Weights of a small GPT-style language model, trained from scratch on English Wikipedia: shifted keys, a norm on each head.
Each number is 128 + 24 x the weight over its row's rms, rounded and kept within 0 to 255. Layers, rows and columns count from 0. Numbers have three digits each. The size before them is the row's rms in percent of the matrix's.

# q: layer 13 attention query, 320x320, rms 0.0341, rows 40-63,104-127,168-191,232-255,296-319, columns 0-31
# k: layer 13 attention key, 64x320, rms 0.0324, rows 40-63, columns 0-31
# v: layer 13 attention value, 64x320, rms 0.0276, rows 0-35, columns 0-31
# o: layer 13 attention output (transposed), 320x320, rms 0.0302, rows 0-35,64-99,128-163,192-227,256-291, columns 0-31
q40 103:110142151113135122128130148152100109171119110168143136125107089130158145105091142088124144125145
q104 095:129122136149151107118105133142104116095123133109167130130134137105153121143110130130148157135146
q168 083:123126146091135101144123103117110090158127164105087111133128090087141140155089124123121138132153
q232 101:124140142111124135142132112143136133139118108117124133141125141123174091140112160111115156147133
q296 106:147096144090162128118142095146123108118117130110133117096116129147159135114105118127133111151139
k40 099:166118135114161162132155147120095138098118088125145112139126148133137124114129135119155140113151
q41 103:100139137124123124154117142130151118112128164155096148138131094111139120169110170108111115128137
q105 088:088162128141130149104111134125131125109157149151112143117140094112139096151139148087092097126119
q169 105:092093135181130131127112125072118170117159158155116132152140124088169068164100143101140119107114
q233 093:096103135106160143123120131118125094129145142166092152151131137095134154136164172119117116114091
q297 103:096103142176108130129118115097083168153138161177136114155111097123170055123121173113152133091131
k41 099:121132118099124099121121101133147120118156144132112129130119067103135149132104129115114144117150
q42 117:100112128124113110123118175129076124104156147171116188123148092100149089143118156120135137104104
q106 086:097138163134124140133108096109161127092132179130124122160108143105154094140128111110130145123129
q170 114:112140132156152117126080159112086159107134132176129160138148125108137108161126123126146131120081
q234 082:106083116118108119121100113157080115108134145146131120152170173108118109132115140148151137112098
q298 095:129132179128136098122106134154062148124132112174109148140153128105153162137108101123142108114087
k42 091:163166120135111128085117121079142103108149224123094147132116120107127100136119149119093126155144
q43 107:169134138107077097110179073135147128117105100128125128111115164169120133119159100130093138144132
q107 098:090111143127128119121214138129133170122081131115125117109109152193123152102130142127121102117135
q171 106:174114147137114115107129094156127142105087109100134125118140138167156173114139123124134125175161
q235 101:154138101108139104103169109119128100120166121103118063121131143157126167097146114123142133117126
q299 093:217136121102143153110114107120158121125065133151140114118164152144129122138112115150137132154138
k43 106:103139117144152093122127100108145090120149122140115110088114147095137137116128148154148152125108
q44 099:169160118115147099109152066127163122130134123131098108142138139154124175122168117129124158176126
q108 102:130154097098122099146157157178116128099063087111125147092136137166126145118133145137155129150098
q172 097:152144142120128131123119111134133115147094137112151119115119148173100124091157134156097152173178
q236 097:159149118098124064133135129097127114127096098105123070123136120099128174101134111155164142132174
q300 114:151158067122113141106064112133135100128088165128142145161126111112121135152165130171137162154161
k44 116:121123150140153129159109150155133084148091103070126116097160151107133193137101096145160143149111
q45 101:144108167122119113152126130131129155095102095100147109105087158134123089102106109172126114140119
q109 087:157103160126116155073128134168111165160130119110091099119147111190130135125094146127093119121153
q173 082:150122170103114151152145152153149114117108060111140101112147136185122156104171129112154106111131
q237 090:111091140151116110148102133138119147077117083110150123111082163176149096124101129159118126117130
q301 106:162104136119114141177193136113213110117098107097126100101139180183127137114154155131115138156132
k45 098:136098089135111090140131092122110195096107093107150130115094136153112082134158137159115090121096
q46 110:088083144108088128104176101099139102075093073103136093127105137089087148116129073159139156124159
q110 109:107086101167100105096166175135125169100126101134136115116105113147131128079112130118130119096129
q174 094:104078128151080147121165099127137149154147127119098138108148117111132118096170129130168103102114
q238 105:117115117129085092095150124114140086103146146137132111111118120133141140067153137141112141110139
q302 115:104135114156103163127140149109079138135203171161142144141138072107145081119142155132150117143131
k46 121:108067119117108120134132079127122114140101131128123119134108081116119101105148138120076136099131
q47 098:102166096154147153137090131147131142156145170150106137130155111092124145160120136091154139126114
q111 081:118151108150127112175111087121141112113149130170179108158124135072131091131144100133162146115078
q175 095:109156080146157132105107101107108108135167189165089148138120113083115108180094150127110105136104
q239 083:119157129111126154129131143136123117155110161168100137166139112074124139150147158102126120126110
q303 110:090169141146141134103060112145071164153165150146105159137125109080145146147123102117134128102099
k47 095:140133149147149142118077151137150087148135176126113148114147105101120170142134110091116174145145
q48 115:150170175099122101148119085115179134164105139135135087136114111151082141113120124166110153145189
q112 092:133145109132156114191122099155105132148126124150162125137083126154084151096112108148137126127109
q176 086:162142117120105134114143106106119117149114129120138086135080113124096139140097130152088161146168
q240 093:112135141115072125119149109099125133141120150170117100124107107100118083138127128147091138099156
q304 086:138119121135102144076104150133131113127119139107183092130109101138101099144093149137134158140166
k48 094:079098146138136135155108138121132082145133073152164101150127149133129171142119093137149157135157
q49 119:152147101111139150126152123147158109132070134142127104125082174140134119103158126112149117135126
q113 105:126112067131094132098141116121137117150133140120151119129113106157137136092124142101097136139148
q177 093:107090117097114092122143088125142112113122142123152126103106150137119124119160161140154091118121
q241 092:171095138152156133151179141161153169142144147101141133096142092132128131121146166118157122153104
q305 101:112114103135124091193104083087123133073162139172117154159086127132106129123153142129125120147097
k49 103:131101137090128124152162176158139130138120137153149111124162158135141132082171173118181121111143
q50 103:148127101169130141152101134145143161146127137126107102108171123086133124164133124136167139104162
q114 116:164134144129093136121098105147142139154086124121081096108176153127134092157113120160136164127136
q178 084:134166103181137118109081147121104149135084143138118122155146161155112099186117157121134147145132
q242 096:108137087115166135091084140136110127108125128147114122115150121120112166185130087188165137127130
q306 104:119144160162135119098068157166141150153123116109120108129150138107115175141109083135107126146136
k50 102:157112107138143123153071124142156126115151107095135137111148142116099168155131097139128135106156
q51 114:096117087130178170107146104123155081148158125146128145130134137161162152130183143103164127118084
q115 096:138153164088109166112135153120128116160122123088119128095150094140150139144133192131108118138149
q179 100:155136093123128131123156094141159075119105147098153145101161165165133148141157150120130142149146
q243 094:134159124126195143134114128133138136138138067105121170076133069172111155165161146125147085099111
q307 119:141162102106164126124167077096158124109112121106142153131112108146118186129171107137119137142135
k51 101:129121125128117128187139161136127109129106080119104163096168148139122141127170154127183105114094
q52 114:099158109151154129119138103159085140129120163136116127146136113118118131146124146086145163104136
q116 091:093182124094140104170136126115111092112109141104166118153095120111158142134110107125142155134143
q180 105:109131119129140104115107093110121140099155158156169163139104104092097095116095119151103161132136
q244 101:133149180149156166156132115118105179159130135132142131155125086120118128114098120086132118163121
q308 108:097137099122131088135073093126099130093123128184137178154079128100090122145103138128128141074094
k52 107:109169150158150139135119173122133156130118116143137142140151135126140101109108135129131145158166
q53 099:165148135132122148177134130108205134186082158117141106141136178144106110127145141133131103149162
q117 098:151138077106143139179104115120116107168187143149155098140149153120108136139188127129152152120093
q181 095:153119103089119106093154081104133083135109129115129087133114158137093130144144144160100127152163
q245 086:131166136135169117138118130122146130154133131106126153124141146117134102174180119150143141151127
q309 092:158112127135129116101134131127175108145113137069106095103160185141090124166105114096110122126156
k53 090:140127141135164149159144166138110132175153090113168123140157152166094189146193131131157080146139
q54 106:082117135146167159124123136150087115145169140164147117174157066116155152153109161091147164148136
q118 104:097158117110159118134106157101099092097121142128127184128134113103154137158160122090142112170099
q182 103:077111171111128103129134135125130168159166123132194108143093091093140100124078133155119167108180
q246 089:117148125147123135113119098117115171156106151163148150155131109078174120128137139082125141166133
q310 095:094121123132096126106108104114088129135136147157154122184125092133144053115127140136145164080154
k54 103:115152103128141170160132160165117160132104145144122131166139118107173145150102107119119156117120
q55 116:154147161117142131129173102124149081133116110150160069147145114131126180131168120127158150145143
q119 112:138143119132154102117158113134092145138136154117108103161160095139136136101173152105151131148119
q183 101:196117128137116111138164094103154121140090112100163072153153144169141139124177123127137126128125
q247 106:149142130139157090065152097128127115161132140139126116133147108103099147102171107136162146151146
q311 101:157118099143163142119115095099139119135094086103123097121162099134116139115154123108151091164145
k55 123:180087114119174125109074153120107107142091135124144086161132148135147155124158097135157124138101
q56 100:142139106136107107165092152143111159112103196092108094112163132117160104151085087116146142106129
q120 103:119089126138108137140116130153157158122125153156110117170133149134115084107065118147122106112141
q184 097:105129125163104161131124176122143207142125129159105102148128144117141069132104129123135127100120
q248 103:126055108098106134156099140145121123114103138133154091132131144130145119097071145139147135118120
q312 114:082126118179086107144110145144104151151158170166100124112142119110146092148133134140134108114120
k56 100:109125144108125140120096117134163170152093182122142102108133104134116088138024126125099137093139
q57 100:132107103130161153136097139129142120175136125108155087124136121135127164149106144112160123122150
q121 106:161144096133124135104069171118102108157155115138106129120173132106128128159095141104144159153147
q185 100:134117135090143145142143138118145078172129134114117114115108133111122148131148153118142134122156
q249 086:108141117130123145136112169100107160126134134167104160115118080117165123169080147132143128118105
q313 085:112095130157130094148118142144122110154173163140122132146107119107116093129143125114119127136156
k57 088:156085122108112174157125149154070136128124071129157130113186117142162165126111112105140121069095
q58 104:107128103132154122115119124120079105143132184156105135160146080084143132159135131129129140112155
q122 098:130117058155110128130136103100113097110135170148200111161090082082144117123159065141096158120133
q186 089:098137125101070119119145099095103081134189171149132149138101124093130092135072152142115144109157
q250 092:154132139127143163109167101091132152123131182176111139168142097081128110139156146131134173137147
q314 102:123139104131106123122143099087081102107157181146085158132117128095156140171100145110121129111133
k58 105:105100146097152166143140150127128096136145122149124138167185121101141133124144113107177164112173
q59 108:133175164100096111123136108158142145128084136115117121133087145131104085095096096176082159145173
q123 095:141120126151100116127148099183135160111065131107132135123095132182118140098084111145123140134152
q187 084:121127165105088118111149123126111139125117080118153106128097138179098128083104104155108154141154
q251 096:148104115160058144164150092134140187113111165143143120148100126114127087112121069157094148157148
q315 089:118119122140119142118113181146143108102106102126173115147116128180109131144112153129094188177116
k59 092:099081141127133118121099128146167138119110108149151097162132171134125062113112124138143123152172
q60 108:145109121127121124133153099139141124161126115116154112098116133165164136130131129137137127113122
q124 112:143126124121136141094141109142129117144155155099117144139128104151122132108155138141107115133152
q188 098:148114148110095137165171094142142092147070095098131089141108141155151156106151117122141154151130
q252 096:160095127117131112131130127136195159145122120087149083115141128139135123129117128154147148116144
q316 104:162086111123126113141165093111168081126096141130098102090115141149136140128150115143131094146137
k60 106:192121134102156125140150145139102139144095117111165095122177159144137110123109141144207119087144
q61 099:140158115108090077126153147126132161070084145111093136074085147099123091135119099141107154101154
q125 113:126124138141109093103114097150134149120113118107084097123132162147124098139061113149109167111180
q189 105:127133115148148154134078139124115166094126114173085167154141106127128120142113109068151109110082
q253 094:111065141114114135128094132175099139086142131093139104104105181164154102103034159146113155133129
q317 098:100106186120121093162081131159134176115114114175120116130084134150144135122089122129128132148127
k61 097:105121115102121080081124119111128139068123163123125106103082113120096100111061141134111127140175
q62 119:090149170168100143111112090132100122116134109152121114118120094085120107128118105171114154162142
q126 101:114102149161108129127166091154110171100079134130139119135105116156129113117093130122131109130144
q190 106:086117138166070107096137127115118173128147128131181110126112104099144116119115120169110143121149
q254 102:118110117164079116120130091124106139098138137168118127183118137101121125099161084140117142116138
q318 101:111125114162091164108147130108128143136136143136143120128168092080135125123117126133127144135109
k62 116:086122125160154115159091081087164135126127132148131133130119096108138098152140127139102173103145
q63 123:095105125132162134082156125137111093112150134152123140143132065119157123135157174108134133110109
q127 095:110137124134139136075115129148124097118140137121098143148142100094145126148177124112099109136101
q191 104:085124102146127129149117138121118160161152152154133147145157136128169085129136096128155131100099
q255 089:110116103143145138092119140121167130145130157165114141157124118088100160111178139115104132129121
q319 091:098140118128123141106133113126092158147150139153120136146126047104172068114167123140166116091114
k63 107:125116139066119149117138120147136115154133160136098121171129102126139133111127123123058113124117
v0 086:150115118102151126171129166156102141138094122124097139153122138111155161117148122131138139150096
o0 104:131152146090109172125127131134141125126109145135152106099105109116140115147090121110119131143118
o64 094:134176123152159103091151173136088153156111150105158109167149139153131108112106126106144120144140
o128 104:125131110095136127129181128103185127138125142134137156104068095143141129122100114136125137168132
o192 091:161123109146114087122092107100114109124128144105180116145135137110141097133149098114121113107147
o256 094:163089095119109106121164134132137106111171143111118135160117145113135100175155121092135140156120
v1 091:126154104141177173155136113165123126124092122089109129123128076159127180095087104117134120123097
o1 104:077114145097128100117127144099100142130153148139099116123117164120135071128157140106103136094127
o65 098:128104116131131142162142070082124138148126120147140128132178158054125102123149122072127141131116
o129 102:145109110108156113137155108101128120131173150125110137111090145146152086105144156099081137128131
o193 106:122101139113102138109106126110090166162112111135120118181152168109064113112147160130118128112148
o257 106:150068093155150136121153150108122114080099155127096163118157133146101162101145114113095142126143
v2 094:135120138122088156117113093094130128135136134157079140105156136117112105141097139116106146124109
o2 115:113138142155144111189136171077147167138153099136079158118100125125151122113113098111084120171097
o66 094:108144113108148108097160172140107139135113129089096101145092102148161136159167117120097130142148
o130 102:104131132155146120215142143101103133141148137121094137138134114098122118111119130109105134173122
o194 091:097093122100104134122144140134166095132139128085150098114108163149145125114135157127138115123161
o258 102:124141109137137143171200149132166132091120091169165134129099132130121169112137133176127184129128
v3 089:147136111127153085155143143157120126117113131121110137107117126132126128096127142148141127090112
o3 104:127099133098156150133143159108131164183150135130169105131136139140110122154083111102143118072097
o67 104:109102123141154173147110127081114136127168129101124150166136100088126134158096097102119090123105
o131 104:107111125112107141100146174122126142163097131143180076107132125145108149158100143120143121060135
o195 106:118130154160130146128133135120137154108160107137135148160133139083094126125124091097140101183126
o259 106:113142145099128133096111110089089124159141166143135086102121081136100135146133103125162091165155
v4 082:130108130097119143094071148161124119115160153129144128145112136106144160102145158178127118107135
o4 080:164124109115120147108139127117112082107075132117164110141104123148145136109084169139131129128167
o68 091:105137126127108125137163160107155114108146128136130140134107149125137091089115112136165139138142
o132 102:132100089114117129124128104138150092125117074151153163118096119123099138101088114106140126135122
o196 085:147144117149086091110160154111101156126117106092126144126156150127107101150140150150132127152108
o260 105:113137115116156139113159078128129103129157120172104128124101084129104121102119131077121122147112
v5 089:179113131163120140108138146127105136117194134134108139168161122093142117127111169135117070195148
o5 106:117111150154180123125149143088083125088101064131123113147122144146135139141157123113139188148116
o69 103:100138104122119143117101160097137114136095148125140134116103109156115142157156110133122131129102
o133 110:097159149132125110164158132135133127115089066131110122146143175129098136126117105120141114117134
o197 103:098134121156170139110095140120154136147120135134142116088109159144139134141141155104145121118099
o261 099:106172190113152168117123133146148129135094062131119091162147116152129061119122124122139138106123
v6 084:119121160097149106135142113147115149110148139115073119103133101112140084125164130158082107114142
o6 108:138136084171166125112130144142103102101114140109141118163137168098116130110077116080072112119104
o70 099:126154112157083147110121152161125123110176147134111119116150162157103135154083155149131163136103
o134 094:105110111162101133127139141138110111114127117143138135138151164111119121120092110097105092094108
o198 101:202144126154130139128123111109087148144118124099137133096085122161147151116104152125136169147138
o262 085:115140101110103122122136138165130092163086126073095146140170162130135135161079130137095105142114
v7 089:096094123117120161119117136086167100153120106112135150087149154159108105083122126113116143148125
o7 105:107149133136073130168168138133129134101171124134053180126139092152127145145170128136163155145100
o71 099:150124170131117091119128098150137154166116186151140101140160134126116137159151111161143145109141
o135 095:151078127125109182112143147112131131105169152117102128149107092168116132153155175115100179139136
o199 100:124155104178125121136114134163107150148141174140133095127128126120174146160117090149097162111115
o263 108:136113144133135148164145152153122140101139132119111114167114106159141143118108177120141143113118
v8 088:097130123135177130079147107130118176156106132152117121165121123159144115075119115121156153121112
o8 116:102185156136116133113067147182175131117103146140133113082119138132127155130130118103110104154138
o72 098:136151138148115127100125142151145117130111109112134131133106137089100112152149125092163118134080
o136 094:138177129089119128124081143140125147109156135090118160081152132137123130121136130114125124178141
o200 105:130114127064101119143109111140118095149077145115151111149121121103131135146133110110125132105146
o264 103:133120121118133113122141161154112122074144134124142148129080145117110099148124137115123142097124
v9 092:118135123094145096146141150149121132130130140131069151091133082146132112134093169139133109165121
o9 101:104107127151084159171097109105151147110126097161094132125138165116140105105156087101102155126127
o73 104:097154134167117141142159143113146161153127112179160120145119151118108160153148112120154145132110
o137 112:145096112109135162139155125101114118108157148107101134122142117134121105133166144103157138153115
o201 110:096132152121066107102139124100133144146117101111162093141110173165163108127143117121080134102134
o265 101:149104143089131159128163149136148085103103131094144107131180125161105102115138130107135151126155
v10 092:089134123065118135137099118145125095120135135107140154084118113097138098140107133156141137154146
o10 100:160120096136115113131135127137122081129151118086120124131128159102124114120162139112105114101073
o74 096:149149134128118129130102142127109112130148126111089070118130112156150151122168111132071135083107
o138 097:119105088125133165126157107161131115126147112160098118140130117147123107126120150108169111123097
o202 095:146120121157085147108133111108129138119147122117135104096106171151149164080161139125101131108110
o266 109:112102109094106118140168116178145112128141092105120168104144135143151159130146183157132128117080
v11 085:112113138176117149126146113100107172128130129093128077136169155116170086133131114135129124117149
o11 100:134126109132174081129116183174110142157106153160137139147098091168114172126134141112121138134092
o75 091:178116117112091114129096176140113116117126119151077117105128134144101120132141167118117111133104
o139 099:129130158147092102157101147187123133152092126133186126148164147139151153142120111147159140084108
o203 099:133146113074159128132129141147150097111112134151087155093119092139122141117131125133088135156141
o267 100:133179135102146121132102139145135154169103097111123149153134112116106120149145083146138160098095
v12 092:139138110183133114114162142098139138135133116152095149138118116156137139133130128115110138124096
o12 104:084150132133133114139072161119151169111133117175103116112124119125136118099124109109114133149130
o76 091:115128134084154165106101111099105136160076146133119087166128084105153136158173142114135152130108
o140 110:110129137110107139145103137122113151149116133121117104117131150135151145129135159123131100133137
o204 098:119102126065131150122133104143139091125104148136145077140143177131124122116114128119133137123158
o268 106:125110140124123177144147165083117097130119122140134088134090154119170119169140131184118138113122
v13 099:097146145126133117166134172109128136133146149112106122099133140104111121121108104116183148162153
o13 103:122158164121106125133126091145136124150127126151093133101111087121112140084139139129121123153118
o77 077:108139128145094168118104114119128127150104126123134147158118094151145105137131121099107095165117
o141 065:144143125135112127122112122124149134160112171115113144115101148143090171121173162142152121175149
o205 100:136133127150117134148077137119145118130062124146143112144136130101165135153156147137122097093117
o269 103:165109126129104154098105112102123146121139137116102141129159138112142089151184144140176143136144
v14 087:119134089123103164116066140146131126125115115108150140100156185125144091146154161120157118111118
o14 106:165098161081142078144194115135121118130154122103115125166093099147109166113101127121131132124096
o78 095:124094154112135158138103118106132092130142129061095108137126097114131161128111115137083126116141
o142 106:103111168133097134134131128152136113111100125114153099155105124167138134106112101120127150064169
o206 108:128110119161180139115132115130136118119126136157112141138124083088084180084112105112122128141134
o270 100:126152146152140136129094122124127174122123109135134125118123092174130154131127131135111146121108
v15 101:166144124108136145174147107127127163101097106132127109129138172114113136112122132149142153136134
o15 115:117108143167110124130124156136140122137148127095158128126137124092142115114149125088127122128093
o79 105:118139165121111173163166136121145125146150125126138101096106123135130130178139141147118114106134
o143 106:094100141161097111090144129124135094110125124134117132113125123120153099114107170119126118127116
o207 116:095158129136106110115154088141150105130162191141125148146102113129165144159133126098119123105132
o271 116:091154119100128105123111119120141091120122117095106125107192124116134103146159129119130149122109
v16 087:167111114112112173084137125120138100127140123141104166093139116157136132103141150104151097127103
o16 092:097146131114139098162115149139136160083146110139085159149141125153166100133127102118122153177134
o80 105:125137139094150089116126138151101160137119142099127120124139147160120153169135163136112185140160
o144 094:113112132131147123141124123137151145058161115144127123170058107141161099074114115101104126133144
o208 098:120115117111169131151109111123141141167146151135135094124137111131116127131112117134142168142134
o272 102:126122127185149117144104160172140144085115088152146090152052130171155142125147136129091150171151
v17 093:134125111199103153108122134145127181145148121132119142141163130115151150145137100130170139138120
o17 094:139148116109102137119127083155137109122099167142122138085148148116101136116141146168060113142107
o81 087:085135138129139168174124110137167136158126085150185127150098081122110163118135127125115148138160
o145 110:137135090128131111131119118100129100156151184148110154106133131108135141086126142121100122182096
o209 109:137101121107140146125082130164117094114076095122159122139135118137063148115086134125081114119121
o273 076:188081109103090155094094121081086140130126168111121162142190161069131152110170143097114159103076
v18 086:158127096116171092144130130131156139106154129129143125101125133123117141117148115143104147099129
o18 097:127128088149147119125130192159111107131079145133156129151152145160152125136121161092143120150132
o82 095:127142129120087115158123143170120128125148120161105145100110147157118097127123151126172140118141
o146 095:159099125154164087128135132121138087150124113153141141127144109116128118095117166097081092131058
o210 091:136157168084088118113128107130086140161112107108106092127136086153156068159087137162155164154152
o274 098:074165138127128099124148146151161106142094120155110150092171130112119136170107117123097119139095
v19 087:129138143119074140088137119097163116156097119136165155143137145147135110131132100109140143095122
o19 104:117151163100158124136117100134116136128126132152122127119097090126119132100081085128126142161141
o83 102:115137170148149113106115131135109118097128110114103111129114137112118135141100143116129155186151
o147 107:147127165099114135150095118137101124133123136081127141106132111119136141089142099145116140121156
o211 083:133123142107196121123103140131095108122124139151127140158130100090123110128108098133156135131163
o275 109:161120115116117148113124140103102119120124147113155090137143152130112110137119119118125161132168
v20 263:120185159147129132110131133129121126138109162133089164106121086122193143117115147064112132130126
o20 022:153186140144132058147138116105122084113174137140117149143138138128123143138107096123134109077091
o84 022:128158174088135088136086152122112134130112130135127151109110101089120097150134157096161097092115
o148 021:133181152112112086124137112128142118104157144132090148169123152126112143150126093149131111082145
o212 022:155141144103134089151117127121163084112163151148100158147133114099127142167135109151125119082114
o276 022:118097158116110187167116114105123123129099126129157118093092151111080100145121134123113110134155
v21 093:114116111119100133106168139141124132134134104120101146101112138148140106122167151125117161150125
o21 100:118137178120083119153131112174141162107104118108125133105146108106153136129129110123119127104120
o85 099:145130163083117124076114144182094138142088130075130115124162109173124156136108145139131121074129
o149 105:085115141157081131129125125138159171092086107129110123111100124129191132131136109091120125111137
o213 096:118127142137159148175139125148138103113133158158168144095140097113135177121112125115123122095078
o277 098:125118114152111095157115108175162143085123107147144141142064118101139138108133162131128113137127
v22 085:114117141153093097097114122117133093124113139147131106160123171114143093154137098134137160118161
o22 104:139139175110140137098184120120118135157141109151171113128096080110080185113101136148123124138114
o86 103:119148152139167151091104163105108141147115137108108144155147101141135143105108115141086072162108
o150 101:111172146110085117138128131150138132157084099135150129104152137118126185150115110157136131127142
o214 089:136132129135183135112119135119123137108135171160142174137112116090127150105118114103131092135108
o278 105:170135120090130132120132076103115116153145142109116106129139129137095097104146121101180124135150
v23 089:170138178104123154145131089136117128146098135129154124118103111132135108128124111134154127197158
o23 106:146143121125108146134163129078140144140155098100107158134103129143116143158136140148167116098111
o87 104:101155107127167130093162161113102117144127145103134155165136130174170141111147122134102123088096
o151 111:137147098108086149125163176118114136161142128142103119114119147143084119163111103129176138105130
o215 097:082119087161122111130145137115142142118156164154150157144150191121144170114140175100151099089098
o279 101:169141142135091159158123112136126151127173117133133131112152154157143140119134167147122133077111
v24 088:163139101126079109121113138105118137112060121155135136151112152119135146126117143095131140146112
o24 100:127131135097134148156122162133095130113160116102082156156137115142153112137166103094153128130122
o88 054:114133102101119071146130062133187122161150107113115106115111127170098149151158146129150112116113
o152 085:128126178151134126130140094134097121134161133121078130145110082101156118148141109070121135136093
o216 095:099127117101130141130121078143145111166159158113129112119113087126162105113121140138116143125161
o280 097:099142133141120084161113118168165121102136082146099129121110137102157126139143126127098143130115
v25 087:137136124112122081085118155126143100110095137134122135116117137151152095137126130124129145121129
o25 105:122153118132159153104151163117097146113114102126119125184161136127128139131124104099154118139093
o89 100:108182132143146139128101183157099160166187133115117143145149152148115177131132156153137130164133
o153 109:133088135128116165098148144151155124141121069157134108147111133122096116109099159097136092133122
o217 105:143153157178150130137079106104103177167186144099134125122153097096189097146150121134124120138122
o281 100:139116142135140097119129147152143094120125105120123099123111142141127102172114128087110076157115
v26 101:176114104177157106134151129120140117135092144128130116138139167127075150092160128133114152089107
o26 116:066149121148160140120100195147157139144122142144148094097111125143169114099064145111160120152124
o90 100:068157141148129140175116158114154122115141130130054147107077125105156079137138140149175109124123
o154 110:100141153132137124108086135127146108159145109105153099102119097156132117123096192144128128103132
o218 111:123143131111084099145152116138119126105140115098075110108125144093167083165148101135185134178134
o282 107:096153123128173144102140164093106107133145146119124097102094092162142088191149139118138117133091
v27 095:132117147115198124183126137120129152142117125119162137152104156133085145147095102101097095111149
o27 103:164130112120163137095139131120125110152120121114098123161110136129118154099147128139169143125161
o91 104:125143097144118114127175109118158120115103094159109138128095151131138164128129186125135148143154
o155 092:197117130114143106097119132131111109130130140058124103148143151177135133149172128167125159151153
o219 106:108134123136106111131179127119134130117150118139074121138138093110158109131146140133109139158141
o283 108:119132123162126116122114169105103156148121132111148110117148142131122132141149120109102144137154
v28 088:085134129101150151130134116147141131135104137117117149095140125147116114153160173134104115097130
o28 090:120120110167144155115139118086135152124127099152163110152122135143137131092038108106146135131108
o92 106:136166137138156119136122173104124151133164139166118148141090133139141137106104134144149119158127
o156 106:102105110140125190085138167141161127139097103136178114131119142137106126129101139105175114086114
o220 101:153173162147104086110140131069098166103171130117131134131129134129193068145114096149111127163127
o284 093:142140155095136143094157171099134091172082136107163070090159140180098122154113125081153096148136
v29 104:144119135159072078126127133135126097116107118177163140140109097134116123165094148111121103089098
o29 114:139111122087146117117152112127116141165115108129131107139141132153154118138151147168178138128170
o93 107:149142146104181103121129117123118166120126079145126154169116131151145152122154138102117142170153
o157 116:158114116120136120150141140118105156171079118145154094160151124142118141174164125156164106123145
o221 097:100099161107153147130162141099142170116160099130088136107153159134155130102167112131132147155120
o285 114:162150103143130156166150155094124168146106121138142108180122118144113143107172126116179129109124
v30 087:130130149147137139133118091108133154134112150098103114145188141134122105168158114120142130098152
o30 102:107128132121173115132128146139085122158138109125131135161066103097121139129129112123112117130111
o94 101:131095125148122132161132099126154115130133067156125112110087148104124121116101136144128131193109
o158 092:139131178121116112116097159174073108161116134083150111145147143111125129141137127177149126139125
o222 096:112120111109139118125120111116121124118107113140112125139089132123147133105085128134117119140176
o286 092:122150159084141116108096122124114084165108116117129139132171147132135127141115093148136108156090
v31 099:132152067113108100121133130155131161112111132167138119103117130129121155122161103118146113166105
o31 098:107119155134143108121144121121120103103093101099146119146107128137162079098129131117123116159134
o95 083:102116139106098155153136092128144111148162132115161149143088147131153097128113124135115159122131
o159 109:105163156141113081115138110117150104118110097115114142122112119100171111092085097126078117151117
o223 112:140138151118148113116107058113105108172082125101135116163111112118169103114117152130138135094144
o287 107:130120151154104119105078117123139088102111093085109115118148140102169082136095127108094139116144
v32 088:106118120085147131170154109112126155147117138143132076161107110113118139093169148103079120130128
o32 108:161115131167123136129129148093150128112138084137150153150124121135130114162137134131156154143099
o96 075:164123122086115102080116147137120104114123114122122146120145096186151146130163137155082128123151
o160 109:121153129183147122154123150105171144143111099150142133160120144143151118158143084125144142126099
o224 075:159159122140112128099131127139171096085165130144103162087162139151161122132138147149121144141104
o288 095:131149160152146131150102162118175148148102068156130124132074129164116129101130091131146105110114
v33 089:102161125118173140121086126108148062144089113111126172063123138140116156159134134109134150114121
o33 113:142120161100099179133150094116128125098147125141128147102135082148133118097086170190130116129170
o97 105:157110141106134068096155142126084145096100176121091106146094106141125149104138137152125131123187
o161 106:133093121125133154118118104131133103109180115119133151107107123137099138093117127127126142103167
o225 113:105091104148102126144145145122140131139153152127122110111115123104085113122127124151102140144131
o289 086:103127135143149109134150127128126170106163126140127114150066092123122192089125104129093142134135
v34 090:092123104114078124093112132155157123119154117103147105092127187142138137136152102165184162122145
o34 108:132136171131122146117156095112116113161113101130143147120106075122116136100096142130113093122111
o98 062:142125157156133138120147177112151136110121132118125139127099133107114135086128110142131091098079
o162 104:111109111134141105108102110136165126148125119146138157122088131126101147105099135134118121175136
o226 096:129124140170120104148121137104072153127113129108117150139135121085144144162142108123121096102086
o290 098:129108116131155125109121087118138149155169164175123143138104092100124137131142147083163104138111
v35 095:148162163137188092165120144083139138165171116154143119135144143148109157097159143121097102101151
o35 100:108111128146100114137090096162172124129106140157116124101138121111136109099093123089124165151099
o99 091:133081157124103123162113090152172158107114129176166133110086158107123102125087118102142168167097
o163 106:127121158135144096117093135093124148135118171110142093145111082126171150109144128149138191144112
o227 102:131138136105098119123128121146118134107076124091119121130095139123157117171090106165113160149120
o291 109:093098156118149168115098142064088113132125143110114097119097106129140094154112148126175118142155